From a checkpoint of a small transformer trained on Wikipedia.
Size: 16 layers, vocabulary 1188.
Each number is 128 + 24 x the weight over its row's rms, rounded and kept within 0 to 255. Layers, rows and columns count from 0. Numbers have three digits each. The size before them is the row's rms in percent of the matrix's.

# q: layer 11 attention query, 256x256, rms 0.082, rows 0-63, columns 128-191
# k: layer 11 attention key, 256x256, rms 0.0818, rows 0-63, columns 128-191
# v: layer 11 attention value, 256x256, rms 0.0789, rows 0-35, columns 128-191
# o: layer 11 attention output (transposed), 256x256, rms 0.0448, rows 0-35, columns 128-191
q0 089:116111146150163138137108105087116128110116148165141135143119157085156167150145113142120160164117159092143118162169152123135117165114141144139122143094155155126150098105119126111135095091149145
k0 088:128147125102120125103132177155164122122157131165141127130125133138071116101165124146128126119108111141114148147147117134145139116124120141152142133163110147121138123088093158117147122122176101
q1 087:146141096157094128134124153133146139139157178089105099131146115115123105123133146105100134093130155108144117097119078124136145146150133124126103104098159137112151137083121141096109090127111097
k1 090:139098092099153156112127136157092143121137132146109153166135154130148117120149176093097121117154099151150133141145135098115124184114117100143147144148140138132147118126096122160148132126094155
q2 094:145114128123111122132111124145139056127099119134140149162114120138151108161140140131114117108144127139130127148095143148143103126115143125153158070144121123114091135118129118158144122167186093
k2 082:147133110181110115143105120151118081123159146144089119121109164093122089146119132101141108121116140155125112102152088139125082127120130130087097128081115115127128120108129101051155103147102133
q3 079:159143119114144161155084147134130165148107109131108129143157115083176137162154102145119115151119164124128111155137158161115083106128130115103149132167115167173146143118138119142118144130129128
k3 077:125099128152089100129114090110142120142164144113111141100117089105056105126148154137122122131099135154143123146130137123169137132165114140101134112119132125115140136146080129111096112135149135
q4 085:134128140136089154119140117113102122149136170140083184128090088167146112102111119126162146112150126166143139148155114092126124127113129128106155104166128131099122128091159132129121167118126111
k4 080:137103080088114120107168163116110134136081151132149102117093086106089153143141103128095103102139157104131095118147108125157145115172134106177119127120152141134156111137094092142140153152134123
q5 086:148145116141120163099118136147106134127160154130139139165144150127158115133149132092103121127139130122129145093140109113184116098101161116154096095146096096069127161127155143104149187149131090
k5 092:158141144153151104136146096140092099133116137097105123128141115137132122114067147129155109114133143131147110123123164096128094148170147127158114110123142070120137087152114134092124174174132170
q6 085:137080139145110129117078091127129113142136127096122104146176094119110157111151129122107120061185116127142089123116164147155178170070166109135163086129133124118110142142145142116126118184164086
k6 082:119147094118128101141160107134106123113162159125141112115129135114120125130083122174114131164129115111129091109111155096151165119137159117157100103093152076156181126161124149088149135141077128
q7 087:129127167167118180136145137155094112125137127149126125164135200106105098098133162137112142154095102142115127161151105123121161096148109125110104161107185138125151079094147116120137108157130147
k7 097:095100134106114166153118153112149168133118152163130136141127092158138156107155073151087158126164146107160118124129172125153178161100148102139171104162121145152137135096116131145115105072176081
q8 098:098140157201096134127117104132149128174162113119145122163139095113139106116121102141175098110125123137145127149156144119124128134143112117101154118144157129134135133175125112177161195146091138
k8 097:132132142102106154151102122089127192112112110156108151152093142098146190120159123152142134127120106114147131141166102147149080138139086132157124142174150153146094152111151141128124123132136115
q9 093:106102110120134133150154118077098161135119144128130124158075146109145162140102108134136115138147114125110136111114113129131181102167074129129121145098117156115153108142120113162141131125127131
k9 108:089109151114068159124154168132171161107099161107162127162126111151112141111154113111100146118153153174136152154133163159117126139101109108148160101133127112137130132094097114180119155114175173
q10 102:084131158121142145133125176125138129191141098121091154132098117155149098140143139092137130135129056142126143162128124096116136111176132104141151116129123132112100119147149121123113124134120090
k10 105:133131134136095171092126109127155161099124150121098118112103097107101140085177111132123118085157156128125145140128123156152117157114098143127157113130125120166135140090097153132118103112151104
q11 094:129152113190093149185126117124079119156105116100119159157169154130103141146137093099168091118164140117124121170158118122156179152099132119120121127110148129129121149122153165133113096128153100
k11 102:122158138112113166096144163105177211094124149123148141105089147166109127090149096156122135123169143140144175148159138101106101154099126096121147117162123123132137135100146164135104120144106133
q12 102:125120153148126136115165119138164155134168134121157170152136114094141126089104152151131160130129117139137143117128152139107091130126096147137131099135102140165145136140141133153103210125118138
k12 100:132158130130160090125153101125081137114159104138148088135128173092107129122120105154151093119117107129091094116148114105146126153124114164084131089093147129126109132112147138122118120120093068
q13 092:114096118147145148159093120069119149135119091133130127097117140092130160138123146147149113144133112109149154161160126143109132119107112131161131108112203149155114094151134161175128111068122084
k13 105:106095134093100147095116119115151178105120170156179163126113124179132170114146086135086109127163127159116114160126129125123130144098088122141162134164112130111104151122122130206104130090110094
q14 109:110119161114137092165085133109137160142098103164145139125135154094137134113123128112174096103083141140106159125121094151095108130087125129131127129144154192126084147137153130131137143143157089
k14 119:058169136152116118103114132162157124162132157107108116089097106154115138118128117135113149129169113124169153162102138140131114124105099093161163076146135110120110141119088147121137112111147149
q15 094:141148112141099146170137105123106116132086089135115106134105148154131101104136172088140097158148130127118140173180101134141118148086121141124155147103140153106100163151166152164124114134135126
k15 113:121093142122139149134098144133126162116112182132107153103097114160105137093132103140116104100145151133117178170125085179112152170133094104124150141167120105090092130094089123152117133113140129
q16 094:133115129124149096185167091169115141122127143114112148146136211134132157160143130137125146149158117122109142118170161137157085110154113130127091095138102098166168147143108125111073166134129144
k16 101:142090107107171085152126081106084107120099081123074112142154142105138089130086143091157076130111093076108109130115125109131121128168143141146073173117148147109111139117163126055129137150120128
q17 103:140170099143113098156093149100081128133098106165130117134152135141067105139130132101157097147107138128138144128128096144115133126136118110082145147080144146120105156102133144114108135108166103
k17 109:110061193090094131138114134124105155141131172138151149160121151140119134155176113143086103112139133159094164149124130132131121099144116131121171110180145073087127089104076141128119120151159154
q18 106:133079150121142129098103144139090140153137116169109131142139145117105134146139132139174128130128114126138152112141133101125127083133109119149130126139155153126097116159122147156103165097119090
k18 098:107098186117076123130099161096151182141125173126148160123121147116137139158179127149105091140097128140084150183124094117136118104113101142094162131158164130086106116112101134133130140125134145
q19 113:136132106125109140127116139090104139110100115161138121133126105099111104114118107110158108122084137148139138135102107130159138123131114099143108172119146109118095142139155125138148149094140073
k19 123:093148148118080176145151186106162178139126181117158144133096114105127147118143077151091135115145138183135138156135137097128108113134102155130137103149147121133142117126077133172166163074157121
q20 115:107130130145125155103119150093154152143093146184122121151133126130103120125128101109161111125100114149154161170132127116138128126108074155125148122103163125133098130140134150139150137076152117
k20 090:102095183149075133112130163108171183141139196150161153146110130143114112160166118142132125132108144154115167180141116152123153132107107133093165109157128086090114134093088131127149136122130161
q21 107:110122133117124134174118107091156144118096138124131134161131108159146151128117116107177126139143155092154110159146141093128156150102103137126102121120184144154104165144120130157161145080177160
k21 105:103138168147120158139119149105108158128156188144151159162111121153117138129162109102125145141091136104104119168160121109151193155152121098153136104123112105166087147106096142153145176101149138
q22 106:134110162182145092182141120130109093131126124158128159148133124117080131147091156117126150134119143129133138101094136156134155142104125118138119112127106090147160134145136159137084118132123135
k22 099:113136099138123139129137141135131112129115116146143082145151143132129088092119120092173129134181160107131142099116095122137152131131131122099137128107118131133146166114143094139125101155115121
q23 101:105116181149114094113156119134100149151183128122095119149116150092120150130128124153135131140157115124116131101134130138109147121134109142151154069166118134136155114125116118139075164129117124
k23 095:122126136155153093150102080118158151094168056139112077134136145102125108123098121130158126113154109108134133069122118156138131135100136116146130122130130170090113152158159115105088132126093130
q24 116:139123109142082136177121127106117145122121109134124099115118117126157103131197083136150141123103093113189121121199155141175092117158130157113120119106131144107155122109136140164147167091150134
k24 111:105150098143111142131124117113150145161110112144107139122129120130124131126146131122139153127121127121141148114148170099136165133146187111128105086111101171134102110117139182125094111099078098
q25 115:104133173139108165086120139128152110152175123118140148115096139157131136164155159144160138108124106114160152099109131094091129135098139119093164076164140189170101121137130173142116127124084109
k25 116:100154130120112126076096086109133087138123120119115101117139109100122144147129121161132120127153103061150131110124117158175131153107133131150100094146164168172136117090159108132114097150119105
q26 106:128105123140136141145121079108115117118129097148109115142132136147143128133157111165138153102110081100142106134167125097133129137113096125127093122167112119161144121142146170115140157138117130
k26 104:108133063167101162111093124088133151125102092160097079128146099157122104107128112128155118115112099104163132143154105130135079136116140102172120171124092162135129170121174128071125112134107111
q27 110:157175133141128165148166122134178166106121129115145151166100109128135144112124145156114138122129143153157098128165128179146133163081116143131131118147115126090110173129120113186144131105123163
k27 104:143147110143086154105149159132159115126106163062114123126094094155130136090118110140127155116125201115140144137119117132113202110102121081128137095114130121119129151119119158169119131104137123
q28 110:096124131139130123126128123148100129108122109137094144121133161130103110112114127115091148160088102129144136155172165147131126098134153143133152094088135077109193103152092185095131118128172129
k28 105:133118094137153113165143168129115120122104140160126108125124149115140125120118158096139151153130124150167129113119114111124124118155115133143145155105133131143120155136150122160103113112138123
q29 099:113086137183157133130116137115136134159133155122145133095116131093109169125122122130155112103148105125148143102072155126128114114128130118105134068159150140146128146123107099147103142130129099
k29 099:092144109164171098104117103137143138158097107083128106141114126103124148111119148140109150114129134091158126118154129126131102137121144146148113072130164130120166104108117130107135090109060121
q30 114:114101147125154125070149133168146148114142126113106108124106085109120163142106122139083128116212180141120134090086085105101169139114117124141135128128117175132084116110121102087115088122074113
k30 111:155102131136149125107160126162107119116131122115134124136158153137112100111100119131083091116126150148121115113119086121092138072087101137106129139132130105102112138136117099074119095172134109
q31 112:139126108119098095129122092121097152092152106205131113125155124109099170136105131158127130114134149101110150103136117103147120126142130137127106118147119116155122134133171158099122127154122128
k31 108:104112126106073164141139117134107130134124094129128077161168162125155101087114117128169081104153129093116140138126111120120111121139157121140132160117106112108160128112170131086096098140094122
q32 079:140114095100102163117104121144139109124138106170133142146170138127129129128118120111132107116118108130120105119107113149093132132119144129173092126120106123154120136194126090083113132136141095
k32 075:121123137123144138132082151088127137109168111120089120138137126149138137134145170103121142124135171111127059156124118095141154141125113130116149134106108118151120129090127110167141126115173120
q33 085:103119114128108114174127155109117169096135147180097138125147112142128115117138105133166150122095119120128104105167069139148108118121153132104128133148124135157109097123089144113142102118150109
k33 080:134145146126140132166130139131106130172136093133126110126126093152117131169129133110113109145152165135101105130144113161132085193161118144123136136131146127121120145158143122158152103135130120
q34 079:141154149122170102085112115162113150097154133164125158200094126117154145101167110118149139138125113139165127116132166117108120150095120129143126162119130131201118120158137083121127120072116122
k34 082:146129112162125142128121086138119121112162107093129139101123090127173125103148132170116126109128116143159143128121142108136103076098122126120118140140091146073132152152150127108147180129113116
q35 097:121113171174112100116135141152122146125114163127123187167093138117136084136175116124121152147128147132136140152181146106138142110141109107125127150093126103108111141067113105095117083105178140
k35 092:122138121085138148156140142129145145146139097140113152132128124125183159157124157144105123143131092096147138135082183097083164155109133131149119107165115152094131084152131120183141159103112133
q36 091:090149161126134089172134132107116162148101123143082140094155136163119116193086109162150121164073106105151135163132143138102112176112125132118128153128131131157128127141163109109136134117113140
k36 089:134131137137108131102113108113145099077118151136129124150133119167077120113132156119123124120134155091103132122156118122112171116112121117111114139154109150121100136091114142121123144086164117
q37 096:118122138138136145182126189121089139165098135141140157164097159133117079149139150164157158136127083139139164121166129118122091119088132147122116148124142128159140099141132104130110113101121124
k37 093:148089133102114133111146124109177165126116135149176133116132138111127143135178105134131135115144123129106133145166129091124123106135149153145101090129112139128114133135103116116146166097135136
q38 090:118164176133127155139132119161128164142144094135101130139121124141113117138118103119127134122099123152156135167115104125100116126104085142131103113131130146115145120138127111164156202108125128
k38 093:119128133131131150130111133091135168143143127135157137159093147102124141100134111142143126109165110104165138116133111149145098111109111146148163107162138150167145152165113182139148100105147133
q39 099:146139100122113085082150122106118170120192151178144118119111132156088157126114131154106157114109105161125145152125126085080098151098119150123126098109131134144092144165078094090197094103110173
k39 091:143102134133097163138098112135126126125129153137100106144118109150100120121135136093125137109144123142102106119132101148092138124082128100084166137175151125148109119087117140141166100128170136
q40 096:111094131140157127134137147120149147111168161176133124130073159088095109151101120124126133133089133144131089160138130105106116118113100123161096139126116140143115115124117102155127113091146154
k40 089:126151136105112162111107140126141200122139150129136107109081118115134110118154112117140126096107161146133159134110105165130111117102103104100161107199139164090098156124165120163110131121158098
q41 092:154180167145174105142174169114148163130167122140129149118093119170138088157162157149106152149111131174118158118131144146097108145112100129102107121125107121159157131115109123113136118114084160
k41 077:140106122139148124144109154141112107158123105135114104089135143116127095143146122137117143164095151160133148133152077114110120122171084115142124123139134112103157117126099122190127134141131119
q42 097:130146126159121145119138158095085145159088135114112156065097139142115119139141154137158123141137121152095132169155098157144134148124134131095099138133135099187173095149120143085142096114144144
k42 094:146085140127179152107123131160116130138110147139110152124107146107148113130171141135106128149139111167094124095122103178142087165156092149102147158181127140132102100131102120125138103119141144
q43 094:081123136135119133091158133125086144136140151165123098171071160132080122143109123172144149110127138128140117143149121120105162125144095126104109168126145112147112102134110106145135117129114148
k43 081:125115183126125157110114128099175157134109132133144154121105155119106142128160105125104137150151138148135165174139121205107102118126096094111190149170123132141102149095073137161104141112171125
q44 102:139121092129111095136122130133159122107124096125137152100160112147139092131169116107125111123136132144138110099113137127176122147126167139096183136115085113116148139114154109111166127148170117
k44 097:165140090154160110167105083146131084159114082131128121145157109107129112123126140138142138136116116102135094108120165102118125147135149119133118121095124154155121127131165145097130110184096160
q45 111:114141138145117150095148096092130172154166161149103124141110121133109138159117114189142166103109144116148138128130104101088131146097089129143140089126144135157108091124102128142153128092076113
k45 093:078148133147107151138132156074154192164091172125153103135120177098129092145158118125122132111096134169136126130150100133116143125102137108142144096118144127124118084128135128172139119092129126
q46 105:141112107109127124185113137161121123081147130144145130092120192131122137126110143110153072165097184126093123123142134143121139141185131101140126163127116092104127119149119122141130130140111117
k46 095:106051161106111118156110159137092147130149137097144165144121109126173135151109166137084143129075109201106113123112165163125083119164134152131114121184143106104137129119074108115142129138166175
q47 097:091119146143117175150124163105092164135138134114144135095098154154090127155156105129161117141094130150130169144139161137126128107118097133120109100108142130130100099146096145153109150076111127
k47 087:139115161125047128130111168116137162126125195134143157114138141138113112148163131123104115132092151147100148152121090173117142131159105149130113151172150146083089124114086151157121152116147126
q48 107:145116112097146135107142154102172136139149167098170139099160086142138126093096143127100123140147130153149144129097116158110141148121164122089184106120150090114140133155138111134117148156160134
k48 091:141181117128195101121148115154122088133127115121119114079111145134141128091102118141148101151152139099133093110141129107126101145130135134121133123107130119157151133171143124181079119120106111
q49 107:108118141158159169147125146124104143118139157131134129148130163116093123145133100128155160156114149108117153170155156133101137121133109092168102088113162105139124121164103149160116141082101133
k49 094:110110198129114141122114172100118144132156184120146158155110148112138135170162137131114104141114118209120163161157116121126133134147115157085160122164154111090089105109095140138129165098129168
q50 103:154126168121120123091145118193119133115169125089121151126124110119154169142160127189080154136153128157110140100125131146117130129136123098119105134160092122093122109132116130081121105136083133
k50 104:156151119079132085129116110161105070122116049108118113136148123112132137139098186143129117130100103112121128063109159116127090077165134123143089122154128139133155101104157125072122147156116109
q51 106:119157149129094154067124077110124169162146117148138120139138108129109146115139138143143112089148138119115154164160152103089125109099080147141142113109160185182054117135158112146113085114074099
k51 098:158137203190076149100081150114148183138116161127108156131098136125097109143176106150119111131133119153129122156155143127123120143119105126101164096157130126085104092071125146119135156124155117
q52 114:079097155113128141101159167173139096159171131091137153142103081105176124169158104145097149127136128142174127091108178111127119110168138137135148099156111131108153098099065129128130136135114131
k52 136:141147097165158104108122109138141103144140098118115142136134106109133124137155152132127173147117134124129108100109139104121130134152164125114106112094104141170136105111129121109120130154082133
q53 115:147129166131123122136119099152165164106135132150137148137155151125144164135122114184101135119168144126114142135112099154083114146103103083135127136184110160131144104144148151145115118116075154
k53 119:154144094148112142094127112103121113117125121104126094096095138137137132143074130128124117128134085119085119135140100167130108085117127121096112117175137151088157153148152144083135124192122095
q54 106:098101101099144117117133118115140143136082096158091166134167076114138134145160144155137146132128086142122155118119156122110130106130107122112115154184071134123112120179120130109132131152100129
k54 110:135161068155164116116100148086114124141133150149094130117104094120109164157106116151128127159146094109142130139124096093128084114125093123142104166127135160101100186182185167131111087099151107
q55 104:105069145135137127096155140135122130099154121167190144137090166124109167124089168174105156101154110129124147081128158149137141097125126123133163095140147133083138123151129128189098131124115125
k55 104:112146122109131095149155115150139164102095123072135090103105126122125144115103131138132136137147130088145091093117163106172115120114135162154092152088161169115185128124140086127131078092119127
q56 117:076144118146130109138114107121149123152123118122118119130121141109144114165143102090162125151138148140155111129112141155094094174187115111135100134126112094131138151134070115119136187097167107
k56 116:121088139190169150154133100103140118125147115123120135123128149115130128164149118090144131100112123165155153134111124143104148117119131125148127108135103140153078147187117152120106149151118186
q57 112:118128099150122128156114140127129137147161182141129124135121137169101108107113106174127120132148160132111086135119153150143125152122125119147163135175128100116145101152095065176165150151099116
k57 113:185158130160102144135159137126160146116125153075137113130128110110153130112155160155139135094108149121125117106120163158134144134091136118077139088111122125144161098135105131146153163133141143
q58 111:150130152166120151106181170156170162112162153152137119108082116155132114126129156153113142094108131164108106114124127157113114129114107096147120115136167115102152123111111102180130122121084132
k58 107:088135099141125144110162139130161166100119134116124128131125143138097126123116136129125183124111148133139122122099133125141112102062166122140141068109138122130127115099111085130144131092152135
q59 111:128107160113137131151123082164124139101123113129094102122128141115106143113127141144141118100135106112107131126132151182124137145169099110114093147165155135134111124160115140174128133114130138
k59 107:157130124143152166149160107156098101138112094129123111134103144108101168104089119106178108112155132130132144106120115132162121113118136104113123169123104108104151152128160171097104119129124129
q60 105:128110153119202141124142133169112091114116113119112135107080116103103174143141144143118136117148126100123131127101142127133146118148113102158140129137111133137124084136108116190133110153083136
k60 101:134129104079163114136141141120113164120112093133181074098121125084135173125079124119127114109134127116159113124097115123159114092110104159123102180122128147126144134115146116133107111153130142
q61 108:158130078096137114131127122120056126143101158176080124124178116094159112127136150158128142113165086104123138121124145156103125153138098134119115136133119119175154126122159138141086138164120108
k61 103:135171139176135161120078134125116142159122077186078104158124127128147083104135133136169099114164107098136135130142105124112115137122079126127143150144155086111138101125201169108084108158108093
q62 107:113098181094181071158101141135100082120169103117078126080116178108120132147122148095115121172122143111089153107126107158134136088180125090139130098157135118121124140184130133122093138136154164
k62 107:109081134111123111165143076124096090132126100127136121100150155104143162119083126130146092118127125120103087101094146134168082118149151148158105162129129120123134175169126130136105147130113142
q63 106:115150096135101130059115112083136171121086118145164111125145117101107121094130151140165136076121097149150125144124109086114108163106106133097081123126148149144085143125163127098157159115128106
k63 101:118158145179074153073118175113165140170100156101107118162100098139124144134185128137129158126112146095139166148131142157116134163082127113121140079125089176146121094087097145136123095137142139
v0 107:173103100192142125154090126158158127113142126141118165136110090106070153158135140110135136074102102141167105117132102148152132146156153145111136093126127127122132198109092162104134136125091125
o0 109:119129125130127109153128149144101139176099177127095122073135136152139181147106128079101067081130106170156137143091091115123116114120133112138135123130133137108159140117127149145134123146112145
v1 101:117171130153110132123124157130097119130084141125129097126148101143089179133112133127096141110163110137104142150141131140131160102123098102093107135143147172137138140110104141158132158147142099
o1 103:166134150089106113131101107123140137154155124196125118129134119135113129174135151131160099121119130103122164154130156148146123145163116138168103112127116122088122118116139118098101093132135102
v2 100:119130139112128105129166102137096140138120148137133152085172143158132097108128147097105124120186161144120121145142138167106095165116118140084161105125180129115123144103140113149153157143113127
o2 105:127103124088134137143118145159160130081112085145128149178110131153143124072136128126141099105093107086141126108071145107142137106121129114172132121146105076132079097097124116145110129119152162
v3 096:137155152146148116138151103164108146102189132130150152078152144130131125122125133173096148148126131126170094111095136133122136147111131146133111111112130117115164106160145127123129113138121117
o3 097:084144150145181181125138146110138135100114140155130173182124111103131114084131109141137084126172180123137135141131119135093103095087131116121101078126128100124131124089117135149173140132121149
v4 101:118154106113110143089143133100148138124148155121119123112148110159168137165099141132138121141109097120103135129130149143105139078108124122107112137104097104083098100122110125122102115121127161
o4 101:117120107144093099167086094107120135110110130096145135114098151159111124146114152146123113123117113113150085084159149108161140169127090139065138115150094143124145083115138131163134160148128094
v5 100:127164120133092126162104121125118128121103125089077144103161121158107161104122101145121136122171132163096153130131127078129155163152136123100095148127124121131100129181137104151156101154121101
o5 100:165148147112147095115122108113142106155145128125140104148180139137097113121098152176173112144130122161093163166137170126129113138120108130148110098138090123089111132127137096064099155135125132
v6 095:132123133132154142124110115139123131111154120117132139144126091115108116109183165092065143118126172142153117112165131059112162126146141135131114079099169076143092155108136132140139132146139105
o6 094:181118145112130139113162156117116101125107158150113161060125124136155122134124074094134088127108113150122159151101146123112122107173161093135134120142130110135126138142125090119092132173109127
v7 099:099126148125106076130134083062102106121118129120135133119128070111168159131132143126124135114124103170138108112121128102186124149152140144146098100160162098111127178129119123150161159096148138
o7 099:131146122069130135115112118117117135166133134139111116131144136141137103126123139136124092085129124143147151162100111126135128116090091116190131149172100148132111146092167106150082122127122126
v8 102:156137120146131145124138185125155116116113133132126086141097066154076128132129120121168128097194153146092151120110104123065146113140148102150136160092095160115104145121122164154118081135176098
o8 106:134090113139064117143135106104094144152121159145132103089121144121091155118162122133108166137126085117110161145136176160123120128148150140151137141097135111108175099178147175103092121116115105
v9 091:133079130116082118155115102111125132149085134150154159127162135119124101141149126133091149121132124179136132132128133133133120126112140139159133152161124135106193120086146125136136123123117164
o9 100:133127096074165123111147137149150107134131136147103103145127122127141122102125148140126167146137153128146081087154098129137124074101133166155152098147115099103098130104101128147108124102176147
v10 094:136120126156125115118109100146088127176121141163145132158107094169174117099166134113081115096153156110126136151142101132110159157130144180076156109148114103141127152083111142156129157140155146
o10 100:139138088177143125174123182125106123087139105093131154104102135129145130121119108133130119107083126119101139161096135117157133146183131091132123152134138087154115143120134132136113147186087116
v11 097:155150150126131104127142155099158131133144116100097097147115080093077119126129170100181143137107145151111154124145144109098089111130148125129127124094083119140126127140132101079111120092114093
o11 099:175116145144111112144092083134057119133106111089112117091104111144138090127138101096133132137139085096111106111150095132120108150095131128081168121084124152155139086165138163126126116120170137
v12 102:148151143108107108186149121109116139128174107136141106103129177102133111133136102156118146163156125149148139122143114134143175124132111143089140116122170150176143150083129109158124131120106088
o12 100:126172165145130122126161110156143139143100118159102142122156133123132120142135088085141083104107133137130148193149119165092170114163143104127123143108140112140130155102106096120109138105121117
v13 101:125196133119123134112137089111103132116109141122125128184122111087130147149138148141147128168122129162143116133119099099088128200128124140131126140078094098158149130084147119143030103127143141
o13 100:151138155129121136188097124125095155132126116136152201124121123166104153152089097115167111137153133140108114144148142125116118075141138125133172149144142111155160118119144096153132114132146077
v14 107:109092115114123123121094104127119134119119122111133105097134176126142117132124089129131113074133135119129150124110144130106151117107130094111136129152148144147140188131157103176144175145143180
o14 109:117108108102081151118116135121169116119114108173155122164195153114085089112133152167134167143131112132115092159123141131093122138140129093175094160134122117097159105093101124109131135094138146
v15 097:088160131103113118110172093142089140134118150151127142120145165135161140148130089110123105168109111158155093161125118152147108119129140122123121152126105153142134123156144151165107141136097136
o15 099:084152102176137127125162152131156145148132091141136157194115108124164114110142133094154149121124109134181149097124121137099166132141141151146137181129124131156101136140141121170140105131125115
v16 105:136100112129129112124094096132082133134116146144099134121138158110080151096157109105121133141149133118124121112138127164075110144125127150136131161133115113096148087131162164156131116155141125
o16 106:130137115094113114147103118134115108115132170112148139115103167167122115123157127136074147132146145125157124122100137125129106124094143079148135146105154088128159103080134130127117125097133118
v17 098:146164121099132129143146144094107130114091128164176116177143161109117114117155113127128132111143138131109096143105089155149152109140125080146136149129100183111142154130126130096091134111155135
o17 096:110080118121148125140130134183099138154127113119128109136120116166121092144159112133123113126104125120136115148124124143126147152141158154121192115099138097164146087135127141146137096110154150
v18 098:101155095087107122096113154139131143106144132120124123131115119103172139144106113109097130131146104106118123128118145118118125131124104093128113126138147082095109125135154155123099146084161122
o18 096:102115130109136138167114143123145096122160146109156119123102061143100096129125161128109124156127132121143090110107133091141108128071150140099147122148093087134182084160136153161157097115086112
v19 095:102099140137117099143116117122147125122095144114105067115159170089104173101131161115153112107085154114102151125118134157126102117110149090100137131135083128153162078080169145098144127134152142
o19 096:124147112062155113148101111147123127137147088107121094147134131171112100120123113158158134169135134085117115141135145115125156101145102141105114106080142125128118117110122152087147095135152102
v20 100:168131119148099155123130149121144139135134157090123115105073128117090164132113077155164151124119089160128133140119142132100119093145129088149093178139041156108131055150120162119110110113107126
o20 103:101143113184121114144131131109136120186131195097106101132144125141155132148114144134095113158119166139128126125172124142104113152113127165064156114108132100107174108109135145130161115125113096
v21 099:107130156112100092120117126138178146100108140107126103121148143096104160137110115119186107058097106096135125132124170150108144120136130103126115152109104150134135093129101153143117072133161169
o21 103:098134102100142109138119158128111112135106098116117083172133120147155134135125185145173147113141103105168112131144113140111125170130132180147104141101148140136110136151166169152120127124094121
v22 100:131192138141113140179149134131129142144163117166164123096108181132173114105149104109125111108138120152129143124155111103138102185120138114113142109111135130089106171103146157145106143141163146
o22 099:084067152148127154129177158145139131107098157177087120154091153106118135137143135166155139113106135123152101127103163149087178135147121136139154155119123132147153126122148099112138127172128102
v23 097:087163144133137144119059101150166143153048125109110107138104108110158140137167133103179130116122130148148120146097159103175143135128120125137112172156094118108140135138153138094121164083151150
o23 096:151134048058107120112108133160106110163182123104157161154124111130125161147107171120138126119136145152123116128126091116110096153092135107118149117142129155166165109100165109169122125144143140
v24 094:113128161140117069153137095125121131120078105163130124127126157110142118133149104115136109128102148103107105139115115152135108163126094133143134164189128113086110144155120131172119187127105147
o24 098:129122134119136129087152136199138118142142095169120100179138118146113108105173150156146143096179104125125106157087100165104102132094160128161125130142129121185124138131112145137152101115148178
v25 095:110134143073126145117135108143140124111150151107116148121159158132120149139096136106144121142122170140112125107177085160092129128109143117180134107091152159164133130144150119134071142126145152
o25 095:141110113139108153104100166129149094107108081107155159120138124143149117099115120105140195140082099108139118058106170094114157124140119126114111155088129144140136099124136151130122113105121126
v26 095:149150145151126133122130137123144113120180127141102099147085135103137138090105146121144124099104121103082145139113116123089104114150148081137123105112147118135096109154125165144121134148137083
o26 098:108124123178145143133138146129093137152091135122156093116126132130135100121142108128092111106120113079126150130085134138112149162103133173071169165079136132172162126152155134093152098147132152
v27 105:111140112125150145119142122125130124138061122115108084136162147134098142133130121108120135096100127106139155142126147163137088099117125162147122164153143124130113105149101142151149092140146130
o27 106:144139132109097111157129086091112114126146111106131096148095125111097172182174157145133160113131141152114105168107144103214128147156130145089104146117117137118103131146149155119107136135113117
v28 095:120110137110139143114182119103171146134162120129130156118141151085171114148103132126199113136128122118127110122134118143146108140129135157116119116131099162088150127173133112122103177131141124
o28 093:070164146145143163104087137107144147152127095090101121171130113111140108130124082127117146126099119116148122131153081151132172120140116178113143149110133150167080145102141117130151121098108123
v29 106:149143111124133131111133134091121135077154132140129152091097090117119142140103143114118122156128111139125149105172127095128104181139138140136151115122143154173147108099127108147156154105096128
o29 105:161105149135143084128142170128120105129103118126118146117162111149165110098126141097117102136139089146115135108135140135098107157153112174155149112122143124151085132161108113146105128148124161
v30 098:132145168132117099123140118095145151141202118132130145076133070181101153146092158126143137134084079184116136123148135108141146154116144132120094118122150088093148096168100157106116142146141133
o30 099:136144146115097114089108130140122127169119159105100117126110066140144090105109099144116083097132133101145118153127088117127133100114073151147158097151123160139115106082163129136120092129115143
v31 090:130155154171123141170091115115140141132142159132150141047081125073075130112133077158128108120163104156139133115130130101114140133153148114155100104138133147118089169151127109148117114144090098
o31 092:122112133110079142090169144151150131188125156136138136145131145189167154124111118099140109108097108148146111146109159157146114146121129135148143120180087094150175132141127156131122156139104118
v32 091:114132120143148121088156119135171134146173099120150123082153124195141081162095126134124111150107133143149146120153142119157109125132132141117163122136180147148132109109118101143156106142120118
o32 090:140116129123097127109139113097144118110111103141106140110129122107139144127095145117161144105105124138144154106124125125152163107190085117140102117173086188106068149128127096111099141146139145
v33 099:206116118125105113120116110136104123165103155128123170124166171135144134095140119125123118140180140119177067135098149157095117157141136176100130135142132134106147156096122139148146098138114133
o33 102:105133122091143138173092115126142140098129097140093139173145179104089147105127130145140134137128133132136137138140125163128066115132161079184090125142151085121104129102116157150116173111154138
v34 105:152122148169108116157129142130149143143108126090083100101079178107077144129123124131128112163100122108106165094135088119133105046115122123145155134146147116167108084137129135153151140161114146
o34 101:151138167162094144101159106172119110181118125160125126110164128152114132121131125153089150102151134125110119099120140137116133143129108120091099090127116152154131130096103104083138082135179143
v35 093:113123165147133084093095148124161099128073083108149149160123105076141122147170110135118131150116096125126135118102138119184124148144099118139112145177067089111092110123128143097157136115122117
o35 093:136169124125174101131143117154085132158156159134114115137130126135121123148142166141095061146193140131112152197142085146129096145076141136118155112156124120154142143130123125147131111135121141